Weights of a small GPT-style language model, trained from scratch on English Wikipedia.
Size: 10 layers, width 256, vocabulary 6983, 11.5M parameters.
Training: a variant of SOAP for these matrices, 587M tokens, 4695 steps.
Each number is 128 + 32 x the weight over its row's rms, rounded and kept within 0 to 255. Layers, rows and columns count from 0. The size above them is the row's rms in percent of the matrix's.

# layer 3 MLP up, 1024x256, rms 0.162, rows 178-277, columns 0-31
size [ 93  99  94 109 105  98 104  94  93 111 110  89  96  89 105  89 103  91 106  87 106  79 100  97  97 106  95  93  97 109  99 111 100 100  88 103 106 100 117 101 101  99  98  97  93  97  92 102 112 100 116  89 100  93  82  97  98 105 100 110  92 101 111 104 100 107  94  97 109 100  94  95 106 102  97 102  90 102 107  97 101 102 102  94  91  96 100 103 111  95 104 107 100 267 105  96  95  95 102  99]
[[ 47 146  98 200 143 110 101 138 126 134 175 170 221 140 144 111 134 146 133 117 138 114 104 112  59 119 171  79 129  89  79  78]
 [130 123 170 159 130 134 130 131 115 125 122 112 119 124 109 192 142  98 142 129 137 127 109 163 112 178 184 142 183 124 156 111]
 [ 77  74 106  80  42 211 136 121 151  86  52 153 122 136 128 112 122 125 165  67 125 121 121 156 165 151 136 128 165 104 125 104]
 [141 125 121  99 170 145 138  92 105 114 156 165 129 138  67  87 172  79  96 139 133 165 160 131  57 120 158 137 122 125 135 194]
 [140  96 218 119 110 137 151 133  61 162 103 121 107 105 119 127 136 107 130 130 131 142 126 113 137 132  94 135 159 194  62  93]
 [127 131 112  90 152 123 102 135 139 186 130 103  68 148  91 130 157 133 126  77 130 124 149 124 136 102 178 123 138 108 123 153]
 [102 135 151 137  89 133 117 149 151 132  67 157 120  79 183 128 102  93 155 135 172  74  88 147 169 181 116 148 156 160 139 132]
 [180  68  72  94 114 148 142 144 151 163 124 133 116 104 110 130 157 115 153  33  89 101 123 181 125  76 155 139 154  86 182 175]
 [139  78 120 102 121 108  91 111 181 142  96 112 124  42  95  99 110  85 174  95 114 166 116 171 144 106 105 145 159 143 135 112]
 [165  99 172 137 109 106 105  79  71 114 131 176 143 150  81 120 131  96 116 152 136 155 123 127  69 122 108 130  91 145 130 144]
 [149 175  93 161  37 146 164 167 165 150 144 107 122 121 126 135 102 121 108 199 112  83  67  80 119 104  88  97 123 197 139 107]
 [ 75 159  99  99 172  81 113 108 108 133  88 120 119  78 115 132 159 177 105 102  70  78 176 132 132 186 123 118 181 133 136  97]
 [102  61 142 149 101 193  70 179 116 161 148 196 134 155 125  83 123 169 180 132 175 118  82 114 148 119 128 145 140 109 146 129]
 [146 145 120 120 108 144  75 137 104 170 134 108 118 111 120  57 106  75 151 104 140 140 136 175 141 179 105 117 118 108 126 137]
 [116  97 170 117 119 163  93 107  92 168 148 132 119  50 176 158  94 124 116 114 104  51 187 127 167  95 104  98 114 144 115 131]
 [133 123 180 140 151 158 161  88  22 146  74 119 135 137 126 152  71 143 147  56 110 217 106  96 188  93  91 156 127 116  95 107]
 [123 167 135  64  99 183 182 110  89  80  84 179 187 134 229 150 120 115 127 115 132 105 117 119 114 132 147 139  93 165 124 148]
 [111 118 108 153 114 189 112 119 140 111 140 117 160  99  85 100  96 104 104 155 109 114 104  73 151 129  87 171 131 105 139 108]
 [129 102 100 100 151 156 150 101  65  49 124  47 155 137 125 136  72 114 154 143 168 100 132 142 104 106 129 134 146 103 143 110]
 [120  87 128 111 117 120 176 160 177 104 129 151 144 146  96  47 107 135 103  98  78  80 139 150 110 111 177 142 170 143 108  94]
 [131 142 143 159 133 129  75 173  89 148 146 145  98 176 144 139  78 118 173  78 111 140  91  95  84  96 122 164 150 176 131  82]
 [164 163 168 162 123 126 142 150  85  56 103 121 186 102 144 109 103  92 170 113 118  59 166  51  99 175 145 110 103 114  93 159]
 [166  95 151 137 132 166 128 117 130 127 158 157 133  86 188 149 119 112 109  95 187 157  76 162 123  52 152 123 120 154 156 193]
 [156 117 115  94 118 193  83 104 123 125 160 104 133 162  92 152 156 149 108  45 135 160 131  71 108 112  81 124 149 150 127 126]
 [166  79  98 144 126 102 137 110  93 144 175  73 132  75 115  99 110 192  77 133 182 181 131 140 108 125 136 168 138 106  62 152]
 [109 159 116 103  97 132 139  75  83 206 154 152  91 113 118 137 122 137 134  95 126 101  60 111 184 118 156 117 139 145  93 134]
 [105  95 111 108 133 198 152 162  86 137  83 140 121 109 165 181  65 151 118 167 143 132 105  89 146 181 177 176 119 182 133 167]
 [124 148  72 143 130 140 126 126 115 145 161 117 161  75 139 183 174 160  96 143 109 123 129 132 133 110 143 123 161 144 130 124]
 [114  84 144 148 134 107 181 156 118 106 134  62 197 164 105 173 177 123 139 100 150 110 133 100 102 102 122  45 143 101 160 105]
 [147 111 151 143 130 122  85  95 102  97 172 158 175 120 180 127  94 114 134 168 109  83  89  90  92 165 207 113 160 150 144 231]
 [195  94  78  84 130 157 118 175 193 136 118 117 101 141 153  92 122  85 136 111 120 117 127  90 148 124 147 154 121  96 122 125]
 [157 150 176 114 140  60 208 114 121 144  87  71  85 128 107 133 122 125 101 147 135 170 111 120  91 183  98 122  91 110 210 151]
 [ 94 147 101 140 194 111 116 111 149 158 111 191 100 159 112 100 121 147 127  99 114 156 149 105 106 118 140 168  67 151 141 112]
 [126 131 127 158 119 115 111 140 183 141 113 185 151  87 141 108 124 175 126 154 145  69 125  71 175 124 105 129 122 100  98 123]
 [143 139 160 122 159 118 154 127 107 136 163 145  63 128 169 152 160 118 140 138 164  97 103 105 179 159 140 125  87  41 202 138]
 [117  90  99 170  93 138 178 189 118 123 101 157 159 146 158  84 140  89 171 141  96 119  78 102 151 163 102 172 103  92 129 120]
 [115  90  43  99 123 155 127 165 144  99 126 134 170 216 156 116 152 106 107 114  81  81  93 123 136 141 173 116 144  89 161 142]
 [161 149 163 173 139 137 137 103 162  98 164 138 137 109 118 142 112 143 181 116 132 129 104 117 111 147 102 179 112 161 128 126]
 [160 124  87 183 110  95  92 108 144  56 139  96  94 121 146 107 134 116 147 187 136  93 145 143 131 124 146 101 171  80  45  73]
 [123 131  82 147  59 200  99 182 158 149 167  87 145 111 157 147 161  66 140 153 104 146 121 114 121  93 195 129 134  58 173 177]
 [148 149 158 106  93 142 118 116  93 123 167 152  81 136 148 107 157 190 109 115 185 121 134 111  94 144  91 138  79 114 103 131]
 [166 102 122 121 130 119 160  72  98 136 103 143 167 119 146 136 124 114 128  75  54 166 160 160 118 107  39 108 102 106 122 109]
 [100 113 108 130 118 112 127 109 127 146 106 116 124  91  92 130 102  73  86 167 139 139 121 130 117 139  81  84 105 102 131 126]
 [110 191 132 180  74 164 132 154 150 116 191  85  81 125  99 150 177 141 187 129  84  55 135 135 110 198 159 139  81 115  84 107]
 [ 79 162 110 170 159 172 132 182 173 145 150 127 102  90 129 147  66  94 127 182 138 149 129 123 120 151 175 177 125  89 135  56]
 [109 117  83 103 149 159 133 124 119 150 117 146 118 108 123  98 144 127 108 116 114  66 157 119 121 115 184  91 132 141  99 117]
 [ 99  97 130 140 127 115  94 148 223 116 112 187 207  86  78 144  90 120 122  65  94 121 149 153  80  66  76 125 173 149 100 131]
 [135 115 167 150 126 170 131 207 162 156  74 116  92  73 125 164 138 160 153 136  61 133 124 149  94 120 110 178 123 120 122 155]
 [143 126 147 123 142 149 120  44  93 130  70 126 144 115 177 100 121 150  68  96 128 138 143 110 138 179 157 161 112 129 141  91]
 [136 137 141 143 158 127 155 150  88 114  90 111  89 141 147 120 206 122 159 117  72  91 100 122 148 174 144 107 136 199 181 171]
 [133  97  76 151 149 159 129 119 146 101 135 108 144 184 124  92 121 133 185 143 134  73  77 168 173 114 144 163 110 140 129 123]
 [134 141 105  75  71 152 102 133 162 165 102  76 136 195  83 121 135  88 145 162 119 118 129 107 162 131 119  73 174 124 110 142]
 [143 118  92 139 135 184 125 149 118  99  88 155 114  63 145 183 168  95 153 112 161 184 146 109 110 140  85 114  93 107 100 154]
 [176 119 143 161 215  81  94 119 182 115 137 103 129 151 126 113 137 133  81 119 119 168 129 145 159 161  98 121 184  87 142 131]
 [ 73 151 159 141  93  75 123  79 102 141 123 112 168 131  88  88 101 128  71  93  72 121 153 146 188 177 153 163 137 134 186 128]
 [126 157 159 105 163  90 190 212 145 134 114 106 179 102  55 168 135 119 135  97  88  91 122 103 116 129  69 168  80 143 103 173]
 [106 109 123 130 142 151 151  86 155  87  81 190 112 160  96 151  76 138 136 137 143 145  46 125  78  83 110 113 100 112  94 122]
 [156 113 155 141  87 115 132 153 100 146 117 145 122  95 150 106 136  88 148 114 119  82  79 145 123  98 126 165  98 138 134 107]
 [ 96 169 153 109 142 166 148 158 138  85  94 152  99 124 143 162  91 106  54  98 152  84 156  95 137 131 120 190 112 135 118 132]
 [107 132 127 133 114 157  66 143 136  99 156 149 139 102 119 167 166 128 154 122 150 136 142  97 119 132 101 122 155  68 127 142]
 [ 95 111 109  80 157 117 124 103 143  90 171 146 154 159 126 107  98 127 104 140  97 127 138  82  92 107 142  96 181 119 119  89]
 [114 123 105 117 116 156 143 128 120 193  99  35 186 113 140 172  98 129  57 108 104 129 110 178 172 155 115 102 137  72  98 151]
 [132 102 134 110 108 138  88  97 139 166 108  78  82  81 142 136 143 120  95 130 117 102 107 146 132 102  83 135  63 122  84 183]
 [138  95 184 125 181 100  86 142 110  92 150 171 131 197 104  70 148 160 131 108 147 128 161 114 119 109 157 145  85 111 163  95]
 [122 148  89 148 177 148 130 167 168 129  92 176 214 125 105 134 100 136 139 161  29  56 110 141 164 164 101 120 161 132 139 110]
 [130 135  57 111 130 125 128 148 165 153 132 123 144 122  89 131 117 159 132  80 154 131 148 123 117 111  44 124 134 122 126  91]
 [138 126 111 160 116 128 160 190 116 161 186 101 121 129 125 131 127  64 154  98 141 126  98  98  58 183 104 113 105 180  85  73]
 [165  85 104 138 134 122 101 140 110 123 131 120 133 148  77 151 154 101 171 122 133 121 126 131 156  91 150 174 125 152 109 158]
 [143 134 172 104 128 115 120 118 116 138  68 116 117 163 117 150 151 112 131 126 171 120 101 134 152 124  66  94  82 140 139 132]
 [164 127 133  90 102 122  95 162 140 166 125 160 131 112 141 150  64 103 149 183  95  70 116 150  88 143 150 127 127  99 101  20]
 [176  91 149 154  61 117 127 136 150  72 101 115 121 137  94 141 150 141 214 113 124 129  83 159 143 149 124 168 103 103 127 133]
 [186  88  93 142  67 145 125 108 138 168 141  96 128 112 144 118  85  73  93 110 186 134 128 115 109 147 116 151 113 151 135 180]
 [140  80  90 129  66 113 110 166 148 112 150 132 125  78 174  89 159 145 115 191 124 134 143 100 130 163 200 154 106 129 109  99]
 [177 192 119  55 131  71  91 100 136  98 171 118 113  72 121  82 178 128 143  66 167 151 162 108  57 115 110 119 130 120 129 185]
 [120 118  60  73 138  76  73 128  91  99 177  78  97 106 131 160  57 117 172 163  99 129 130 125 116 166  83 159 145 159 167 137]
 [127 189  86  99 150 123 137 174 106 115 178  73 147 127 181 138 230  88 101 101 144 123  97 159 177 138 121 149 140  81 146 215]
 [125 141 180 175  83  93 166  46 168  63 130 136 122 115 111 110 138 136 110 139 122 113 151 161 150  91 154 155  79 115 120  57]
 [123  69 147 143 210 120 179 119 131 152  98 143 128 221 127 186 140 132  85 129 123 177 131  99 125 115 115 125 163 160  99 165]
 [121 108 102 177  99 158 172 141  83 143 130  85 111  65 140 123 140 150 130 101 169 120 132 123  79 110 194  93 133 103 117 105]
 [133 157 124 177 100 100  93 159 190 112 170 101  59 105 105 156 128 129  99 120 140 157  94  68 142 124 121  82 121 143 181 109]
 [137 174  95 139 140 169 102 113 184 142 111 155 119 174 129 212  95 121 174 123  92 210 155 110 158 173 109 129 124 125  98 118]
 [ 92  77  58 102 107 203 186 111 149 116 215 183 101 142 124  78 138 115 169 128 145  69 137  92  82 163 127 155 154 180 151 177]
 [ 96 124  97 130 101 121 108 135 141  98  87 156 139  78 114 151 151 130  50  93 141  92 145 133 122 103 139 142 139 121 189 110]
 [138 147 164 129  85  85 114 168 117 159 176 110 174 142  75 107 173 144  84 120  56  98 128 160 124 129  68 134 143 143 120 147]
 [101 129 130 135 182  90  92  68 100 126 196 132 146 126 215 161 145  59 162 143 109 155 114 126 161 169 128 144  99 145 163 143]
 [133 159 131  56 126 142 141 121 189 170 168  56 105 111 136 120  84 111 107  77  99 156 150  69 162 103 136  89 115  95 161 186]
 [ 59 137 106 120 101 166 162 138 137 146  67 144  78 188 128 119  85 179 124 164 113 127 122 128 152 143 157 134 145 154 108 131]
 [199 135 145 139 156 121 187  67 137 148 152 101 104 154 107 106 153 111 127 113 135 130  89 154 190 150  84 152 120 105 129 169]
 [145 160 132 184 141 161 147 147 108 165 143 108 148 169 159 162 140 111 166 140 139  97 101 130  84  99 152 100  48  96 112 156]
 [174 165 195 154  87 117 127 161  91 145 163 113 134 136 150 115 200 120 157 129 186 115 127  68  84 182 148  50  51  95 162  91]
 [125 164 129 182 130 100 114 143 175 188 124 119 136  63  93  80  96  78 157 116 113 148  96 129 102 169 106 196 112 133  86 129]
 [160 144 186 102 110 176  77 131 165 151 116 146 161 106 111 152  82 118 122 112  85 130 102  98 130 136  61 109 127 143 103 232]
 [127 104  82 181 112 163 179 113 101 153 138 169  95  68 111 153  91 143 167 116 139 154 163 133 150 122 113 130 123 174  96  95]
 [153 137 102 146 105 122 134 179 119  94 178 163 146  57 206 126 142  76 143 133  98 143 167 118 110 163 147 174  93 166 131 130]
 [138 101 142 157 144 176 156 175 159 197 137 129 121 126 124 160 134 139  89 189 106 134 134  65  76 111  87 164 102 154 126 113]
 [157 136 130 133 128 111 110  48 135 103 129 170 178 171 109 160 152 178 121 142  97  89 144 102  61 163 157  97  93 105 146  99]
 [144 171 131 112 114 151  88  92 112 122 162 120 101 129 143 141 138 162  46 103 104  95 163 104 115 149  79 154 116 138 130 171]
 [ 50  99 131 123 137 130 172 135 181 124 133 114 109 136 109 102  99  90 113 101 138 133 180 150 107 181 125 127 142 111 141 124]
 [130 132 168 150 114 148 118  90 107 149 137 135 105 130 103 177 163 126 161 104 127 206 190 138 113 179 160 112 159 143 138 109]
 [161 178 140 118 149 105 158 126  88 131 140  71 158 163 106  98 164 176 102 124 131  61 176 134 106 136 113 142 163 116 111 119]]
# layer 3 MLP down (transposed), 1024x256, rms 0.128, rows 178-277, columns 0-31
size [ 96 101 104 102 105  99  95 106  97 110  98  99  95 100 106  93  99 102  98 101 103  99 100  98  98 105  92  99  94  99  83 113  93 100  96 102 107  88 108 104 104  96  93 104  96 101  94  95  93 100 103 102 107  89 110  99  97 103  98 106  97  91 118  99  91 105  95  95 108 105  92  89  94 101  97 107  94 104 103  99 101 115 113 109 107  91  95 107 106  98  89  95 105 217 102 108  91  96  88 103]
[[104 133 111 127 173 124 129 148 111 105 146 162 163 156 148 158 140 194 139 137 121 134  54 128 131 100 126 150 133 122 123 124]
 [114 139 158 115 161 161 125 131 149 158 140 100 111 150  82 169 152 112  89 145  45 129  66 141  62  95  66  78 167  85 119 192]
 [152 133 139 157  92 140 149 212 109 114 124  87 134 168 193 139 112 168 133 134 146 150 139 203 105 174  86 117  56 165 124 117]
 [103 103 115 118 148 201  31 151 109 171  88 122  68  80 136 131 133 107 144 145 163 110 169  23 150 184 103 141  80 147 152 109]
 [ 95  96 127 136 125  84 176 158 139 123 121 114 149 134 117  85 110 136 138 144 134 143 114 102 165 169 109 106 112 140  96  80]
 [155 118 112 149  64 113  95 117 151 147 178 134 190 133 110  89  94 152 118 114 210 115 119 152 146 103 198 134 113 128 115 115]
 [ 97 116 140 101 142 146 138 106 118  99 120  89 157 113 112  87  35 167 132  78 121  98 154 103  75  92 131 138 200  74 101 127]
 [133  29 112 180 202  88 123 131 151 132  94  79  83 133 126 114 176 117  80  84 106 117 101 142 148 172 136 114 145 133 158  98]
 [168 147 159 106 133 116  93 189 110 104  88  90  77 129 186 127 130 101 133 154 134 118  94  49 118  88 106 100 164 111 119 126]
 [132 131 114 180 115 140 103 120 193 125  71 156  84 180 153  89  88 166 161 153 135 136 104 153 115 115 101 124 117 142 117 141]
 [125 159 126  25 139 168 139 124 134 134 127 124 152 123 107 191 186 138 186 138  59 112 159  62 168 169 108 101 158  89  97 169]
 [101 109  86 141 123 185 178 132 153  68 132 155 107 133 158 171  92 140 166 163  82  99 100  93 131 164 191 161  90 127  82 162]
 [ 93 133 129 118 146 132 174  82 117 153 113 161  85 111 150 102 105 138  50 107  87 168  89  90 103  74 150 151  78 158 145 161]
 [104  78 100 132  95 128 129 144 159 182 137 170 112 135  90 191 113 172 145 142  65 164 124 114  41 119 157 127 102 151  78 159]
 [125 114 179 135 195 109 130 136 171 141 142 115 165 148  98 116  86 127 103 125 101 229 116 104 111  67 130 130  88 171 128  61]
 [100  83 124  94  62 160 153 134  73 137 192  92 174 117 117 147 129 106  72 102 145 128 116 129 176 189 179 155 110 180 181 155]
 [156 167 127  62  83 182 132 171 136  81 121 104 122 199 142 155 245  70 181 129  66 119 136 139 142 128  74 100  99 151  94 136]
 [132 121 106 153 161  79 155 127 162 142 129 149 149 125 125  83  63 142 187 149 126 132 156 143 114 107 136 118 117  88 171 159]
 [139 167  98 123  81 150 177 145 149 156  67 111  67 136  65 106 155 103  91 120 146  95  84  68  68 161 113 112 179 171 128 138]
 [115 119 167 136 106 153 174 117 159 130 132 153 148 114 111 118 130  75  93  52 111  99  97 147 123 152 118 124 158 100  92 102]
 [136 140 130  35 169 139 116 141 180  63 174 119 183  78 143 121 150 113 110 175 158 102 125 102 108  88  93  71 112 180 165 113]
 [ 96 153  51 162  93  91 140 113 107 142 123  87 136  88 133  90 106  82 101 103 148 166 152 133 129  69 149 112 115 184  93 112]
 [154 133  77 143 111 118 129 149 147 116 140 116 160 155  91 102 160 119 150  97 102 151 130 139  99 194 155 158 132 104  98 116]
 [101 112 132  94 108 128 163 122 159 172  22 107 107 157 116 129 134 129 115  45  75 179 101 143 154 152 163 209 137 189 107  49]
 [ 63 126  81 117 105 111  93 155 177 176 134 112 135 165 148 118 149 141 181 165  33 107 165 151 135 124 179 106 147 126 154  80]
 [116  93 146 126 147 176 140  75  96 132 140  92  75 124  95  97 254 164 129 120 150 148  94 127  70 119 138  56 129  61 100 163]
 [143 163 133 130 125 142 141 111 131 164 125 138 148 133 111 142 226 127 155 131 157 188 189  79 130  83  53  87 157 135 114 107]
 [ 83 123 113 145 144  84 166  98 211  98 119  93 160 103 188  94 151 165 144 134 147 124 113 129  70 191  43  65 125 141  87 124]
 [111 106 126  82  96 181 110 169 143 141 110 103 107 209  76 118 159 107 179 146 180 155  65 139 118  90 112 136 123  65 104  72]
 [115 104 141 181 151  98 131 171 142 126 176 173  80  84 146  96 148 168 137 139 138 218  75 120 158 129 148 116 107 130 111 164]
 [ 86 219  80 171 179 140 124 195 111 135 166  67 130 145 112 135 107 184 162 159 119 196  88 134 127 145  85 136 138 109 119 138]
 [166 157 141 114  86 172 136 137 140 126 190 105 156 170 148  80 115  74 180 127 174 141 135  83  92 156 126 127  98 175  78 147]
 [224 127 103 134 142  89 108  77 121  66 100 114 183 130 163 130 106 146 159 179 134  85 100 169 163 148 148 121 122  60  57 134]
 [113 112 123  95 125 144 148 142 161 174 153  80 105 146  99 190 138 100 148 125  65  69 112 130  97 190 144 196  84 106  85 163]
 [166 122 117 148 180 101 149 141 125 106 152 154 113 184  98 125 161 136 110  87 127 148  98 123 130  94 176 115 123 134 191 102]
 [ 98 171 164 140 152 130 127 138  99 126 145 155 134  82 100 132 153 150  72 153 138 154 129 136 129  42 158 108 115 127 112 129]
 [ 81 195 126 135 145 123 138 106 126  95 105 177 154 102 142 151 157 155 124 168 137 109  92 131 115  99  88 169  67 143 102 116]
 [ 85 114  97 137 112  96 115  96 134 131  94  86 119 150  89 159  81 172  98 124 105 196 144 174 120 111 146 182 127 166 138 119]
 [104 176 114  91 157 118  97  82 102  92 108  98  87 138 126 135 187 172  86 214  85 132 108 137 144 138 161  73 116 130  86 116]
 [137 163 173 153 160 133 141 194 130 103  91 146 194  74 147 114 161  87 128 118 100 103 107 121 111 110  91 143 119  91 115 115]
 [ 90 119 119 149 151 113 139 117 148 121 123 137  80 143  93 106  57 131  77 181 130 180 112 131 105 120 113 148 154 113 120  74]
 [165 163 104 159  98 108  79 167 111 119 123 153 164 163 164 154  75 140 134 155 126 168  78 113 103  89 115 183 149  91 139  75]
 [149 132 152 188 146 104  82 149 163 147 139 137 103 160 140 120 181 123 132  71 120 119 156 149  74 153 178 123 174 111  99 150]
 [133 137 147 134 148 158 165 138 169 144 177 139 143 122 116 137 161 122 153  98  33 111 132 121 135 150 146 136 154 103 179 133]
 [193 111 108 119 159 121 141 122 130  77 168 164 174 173 152  92 113 150 112 116  82 157 179 255 130 185 136 153 134 137 165 129]
 [112  98 152 117 169 172  96  75  89 113  93 119 139 126 157 132 113 109 162 106  75 112 145 122 136 132 115  88  80 127 149 155]
 [149 120 167  80 173 139  51 124 126 130  78 146 187  77  92 154 106 105 120 163  84 138 125 147 179 110 152 100  76 171 165 156]
 [102 125 129  83 138 144 119 106 143  49  72 105 130 116  94  83 135 132 119 162 117 126 157 115 135 133 152  95 105 167 123 129]
 [119 123 159 134  83 199 154 169 113 130 149 187 140 135 111 180 162 140 158 156  88  96 107 104  96 140 133 145 187 163 132  49]
 [ 82 126 110 142 150 108  78 129  51 113 179 146 112 165 122 154 102 166 129  78  98 251 139  82 139 120 122 121 171 113 103  87]
 [ 62 128  81  95 115 117 133 127 120 137 131 129  91 112 169 137 143 174 105 132 186  98 118 171 104 127  90 122 118  95 149 137]
 [141 114  92 126  70 143 189 139 145 152 112 170 164 122 119 107 145 132 149 131 120 138 150 162 199 119 205 120 146 160  97 149]
 [164  87 152  89  74 114  98 148  45  90  89 114  95 106 121 182 121 139 134 166 157  77 114 128 120  97  67  80 117 176  93 143]
 [131 143  94 103 127 120 144 123 127 135 117 114  81  99 182 134 119 113  89 214 103 115 130 154  70 151 133  78 117  98 148 121]
 [147 172  95 209 198 101 163 166 122 165 115 162 124 115 142 110 187 114 131 111 135 128 139 123 106 151 150 190 178 107 176 111]
 [128  85  98 161 117 136 110 181 154  90 145 166 113 170  86 118 143 155 166 104  86 140  84 154 101  73 119 125  90 159 128 155]
 [125  54 106 175 106 146 151  77 180  98 127 189 119 148 104 148  79 151 102 140 125  73 133 144 123  40 135 142 132  99 113 135]
 [ 88 207 104 154 157 148  73 106 145 151  90 160 162 164 145 132  81 198 148 103 104 170 134 162 176 161 130 161 208 161 113 104]
 [122 108  91  70 127 167 132 147 174 114 148  93  87 110 119 114 124 157 118 136 152  70 136 158 112  62 141 120 146 151  93 192]
 [165 130 125 186 129 110 110 119 166 137 148 183 101 123 143 127 174 158 138  93 119 162 186 151 141  85  65 145 135  94  58  84]
 [ 92 136 136 111 161 163 126 131 123 138 127 132 122 168 134 114 128 117  44 170 149 157 149 101  52 107 127 101 135 131 138  96]
 [132 154 109  96 115 122 118 216 113 103 115 146 176  77 130  87 144 170  86 139 125  69 155 189 140  61 129 165 138 149 152 145]
 [138 131 151 130  92 150 102 120  98  57 142 147 152 113  92 185 133 150 136 139 116 107 103  96  60 173 115 110 169 144 154 126]
 [136 117 160  92 120 107  96 150 108 153 118  56 135 137 113  74 106  92 116  88 160  80 149  75 122 145  75 135  79 165  65 147]
 [138 153 116 114 104 140 138 126 113 157 157 132 101 134 109 104 163 106  96  57  89 190 139  56  98 130 126 140 114 167 167 135]
 [117 118  88 132 175 122 148  86 137 112 112 132 116  47 106 161 170 118 183 107 136 172 155  99 157 130 130 120  70 151 126 132]
 [131 146 121 172 174 172  68 152 162 123 103 137 184 149 161 147 121 177 120 227 137 165  88 161 137 132 136 156 104 153 160 123]
 [105 133 145 117 114 143  74 127  99 107  97  49  92 164 204 115 118 123 134  33 110  94 129 151 105 146 120 105 118 137 130 109]
 [ 79 140 132 130 149 108 137 125 148 148 151 140 124 123 103 122 180  97 122 139 189 171 142 149 125 130 156 109  97 142 110 159]
 [137 126 138 144 104 133 125 167 191 146  77 190  75 120 176  95 106  80 137  48 111 149 133 157 117 130  91  83 165 140  73 125]
 [166 113 147 122  90 168 131 145  87 137  83  74 137 124 136 134 111 154 167  66 115  66 108 142 127 118  89  90  80 140 136 182]
 [118 100 157  98 129 131 140 179  92  49 141 136 119 135 106 154 131 149  96 183 131 133 159 114 162 118 150 122 174 134 120 125]
 [102 113 156  89 133  88  97 134 101  69 188 119 147 119 162 118 154 139 167 155 137 103 100 151 162 120 144  95  91 117  89 126]
 [ 69 113 136 164 123 123  77 133 183 145 157 153  87 188  74 144 123 134  82 151  95 128 133 164 119 134 136  93 144 143 128 125]
 [112 109  94 148  96 101 171 146  89 177 173 159 113 146 105 146 109 126 132 203 117 159  74  77 132 140 108 179 130 164 128 181]
 [149 143 102 142 147 134 103 117 147 137 117 115 126 164 122 116 157 160 152  89 116 189 104  93  89 102  97  80 131 176  66 145]
 [ 94 118  84 158 128  97 127  85 125 190  68 199  81  91 153 104 133 109 114 145 101 147 190 121 163 143 139 180 148 102 172  83]
 [109 148 153 143 153 158 134 120 175 190 192 134 134 133  88 171 120 106 171 193 128  95 116 151  82  82 162 116 151 123 191 200]
 [140 157 121 105 165  91 115 105  84 100  98 110 133 163 128  85 120  94 147 170 177 169 142 103  88 170  98 138 133  95 125 134]
 [107 108 113 140  93  77  86 121  83  70  80 102 146 163 153  75  96 163 107  96 122 148 166 119 187 138 139 146 133 134 124 114]
 [128 127 113 105  77  69  84 118 146 138 157 136 181  46 121  87 169 119 173 155 162  81  96 115 125 120 163 117 149  96 140 179]
 [153 164 103 143 108  93 151  66 183 145 100 138 112 112 180 133 117 146 120  97 144 113 139 104 118 151 164  95 111 120 152 122]
 [111 118 106 109 160 128 123 115 112 146 115 166 158 150 116  89 126  95  87 130 141  84 151  84 104 126 114 193 151 123 160 169]
 [156 157 162 175  75 111  78 118 140  96 178  99 115 149 142 105 180 153 155 127 122 114 115 169 160  94 191 106 122 100 142 113]
 [183 146 153 194 124 127 125 140 142 118  98 141  92 138 162 122 112 132 148  80  79  96  92 111 116 152 130  51 132 142 133 120]
 [153 192 127 166 144 105  87 127 134  91  82 153  99  87 115 134 166 136 140 168 111  86  81 120  98 115  92  69 151 127  78 116]
 [126 146 118 110 152 141  84 103 131 159 132 133  21 119 191  98 158 155 118 119 133 163 103 147 133  88 129  71 142 150  97 108]
 [158 157 134 182  86  69  90  89 115 136 114 137 160 158 126 170 137  53 159 115 141 108 120  82 124 160 144 145 116 136 140 156]
 [135 142 130 172 131  99 151 146 146 182  71 126  97 141 141 123 136  73 104 116 119 115 131  76 100 170  93 119  93 137 108 125]
 [155 112  78 160 130 164 106 147 190 153  82 134 146 153 163 163 118 111 114 102  65 157 132 171 132 161 119 181 177 109 173  44]
 [134 150  93 159 132 136 135 103 128  91  77 141 108 146 136  31  76 110  94 163 160 123 188 125 142 112  88  88 103 171  88  77]
 [138 187 144  94 177 162  94 141 130 149 129 161 138  73  77 101 231 128 141 100  53  96 102 114 147 208  80 124 171 170 120 131]
 [ 94 124 117  62  93 132 121 187  88 153 159 122 139  93 146 162 110  81 107  72 103 141  57 133 140 137 136 103 144 111 108 147]
 [167 142 125 108 128 134 181 136 107 145 131 112 109 120 110  38 123  72 148 189  86 153 119 113 111 164 120 152 145 132 157 151]
 [ 83 135 158 124 163 133 139 127  98 109 143 183  86 149  87 171 199 185 135 117  62 124 116 109 153 114  82  96 116  73 159  93]
 [144 221 188 109 128 158 128 163 148 141 145 122 133 113 110 119 147  95 104 144  95  97  57  77 131 138 159 157 183 105 126 156]
 [102 111  95 189 111  81  46 118  77 120  92 131 109 122 126 122 139 166 118 141 131 151 153 138 131 111 176 110 142 100 187 127]
 [115 151 154 123 110 172 128 151 165 124 156 132  85 122 118  80 109  84  81  95 168 144  95 129 121 122  97 140 115 115 132 124]
 [140  46 118  99 164 115  77 113 169 165 127 101 164 132 131 126  86 109 118 105 130 111 124 125 214 120 155 116 155 119 136 109]
 [162  55 197  99 122 140 113 132  95 155 138 104 152  94  89 151  96 148 141  80 132 133  94  74 165 170 171 157 133 115  85 128]]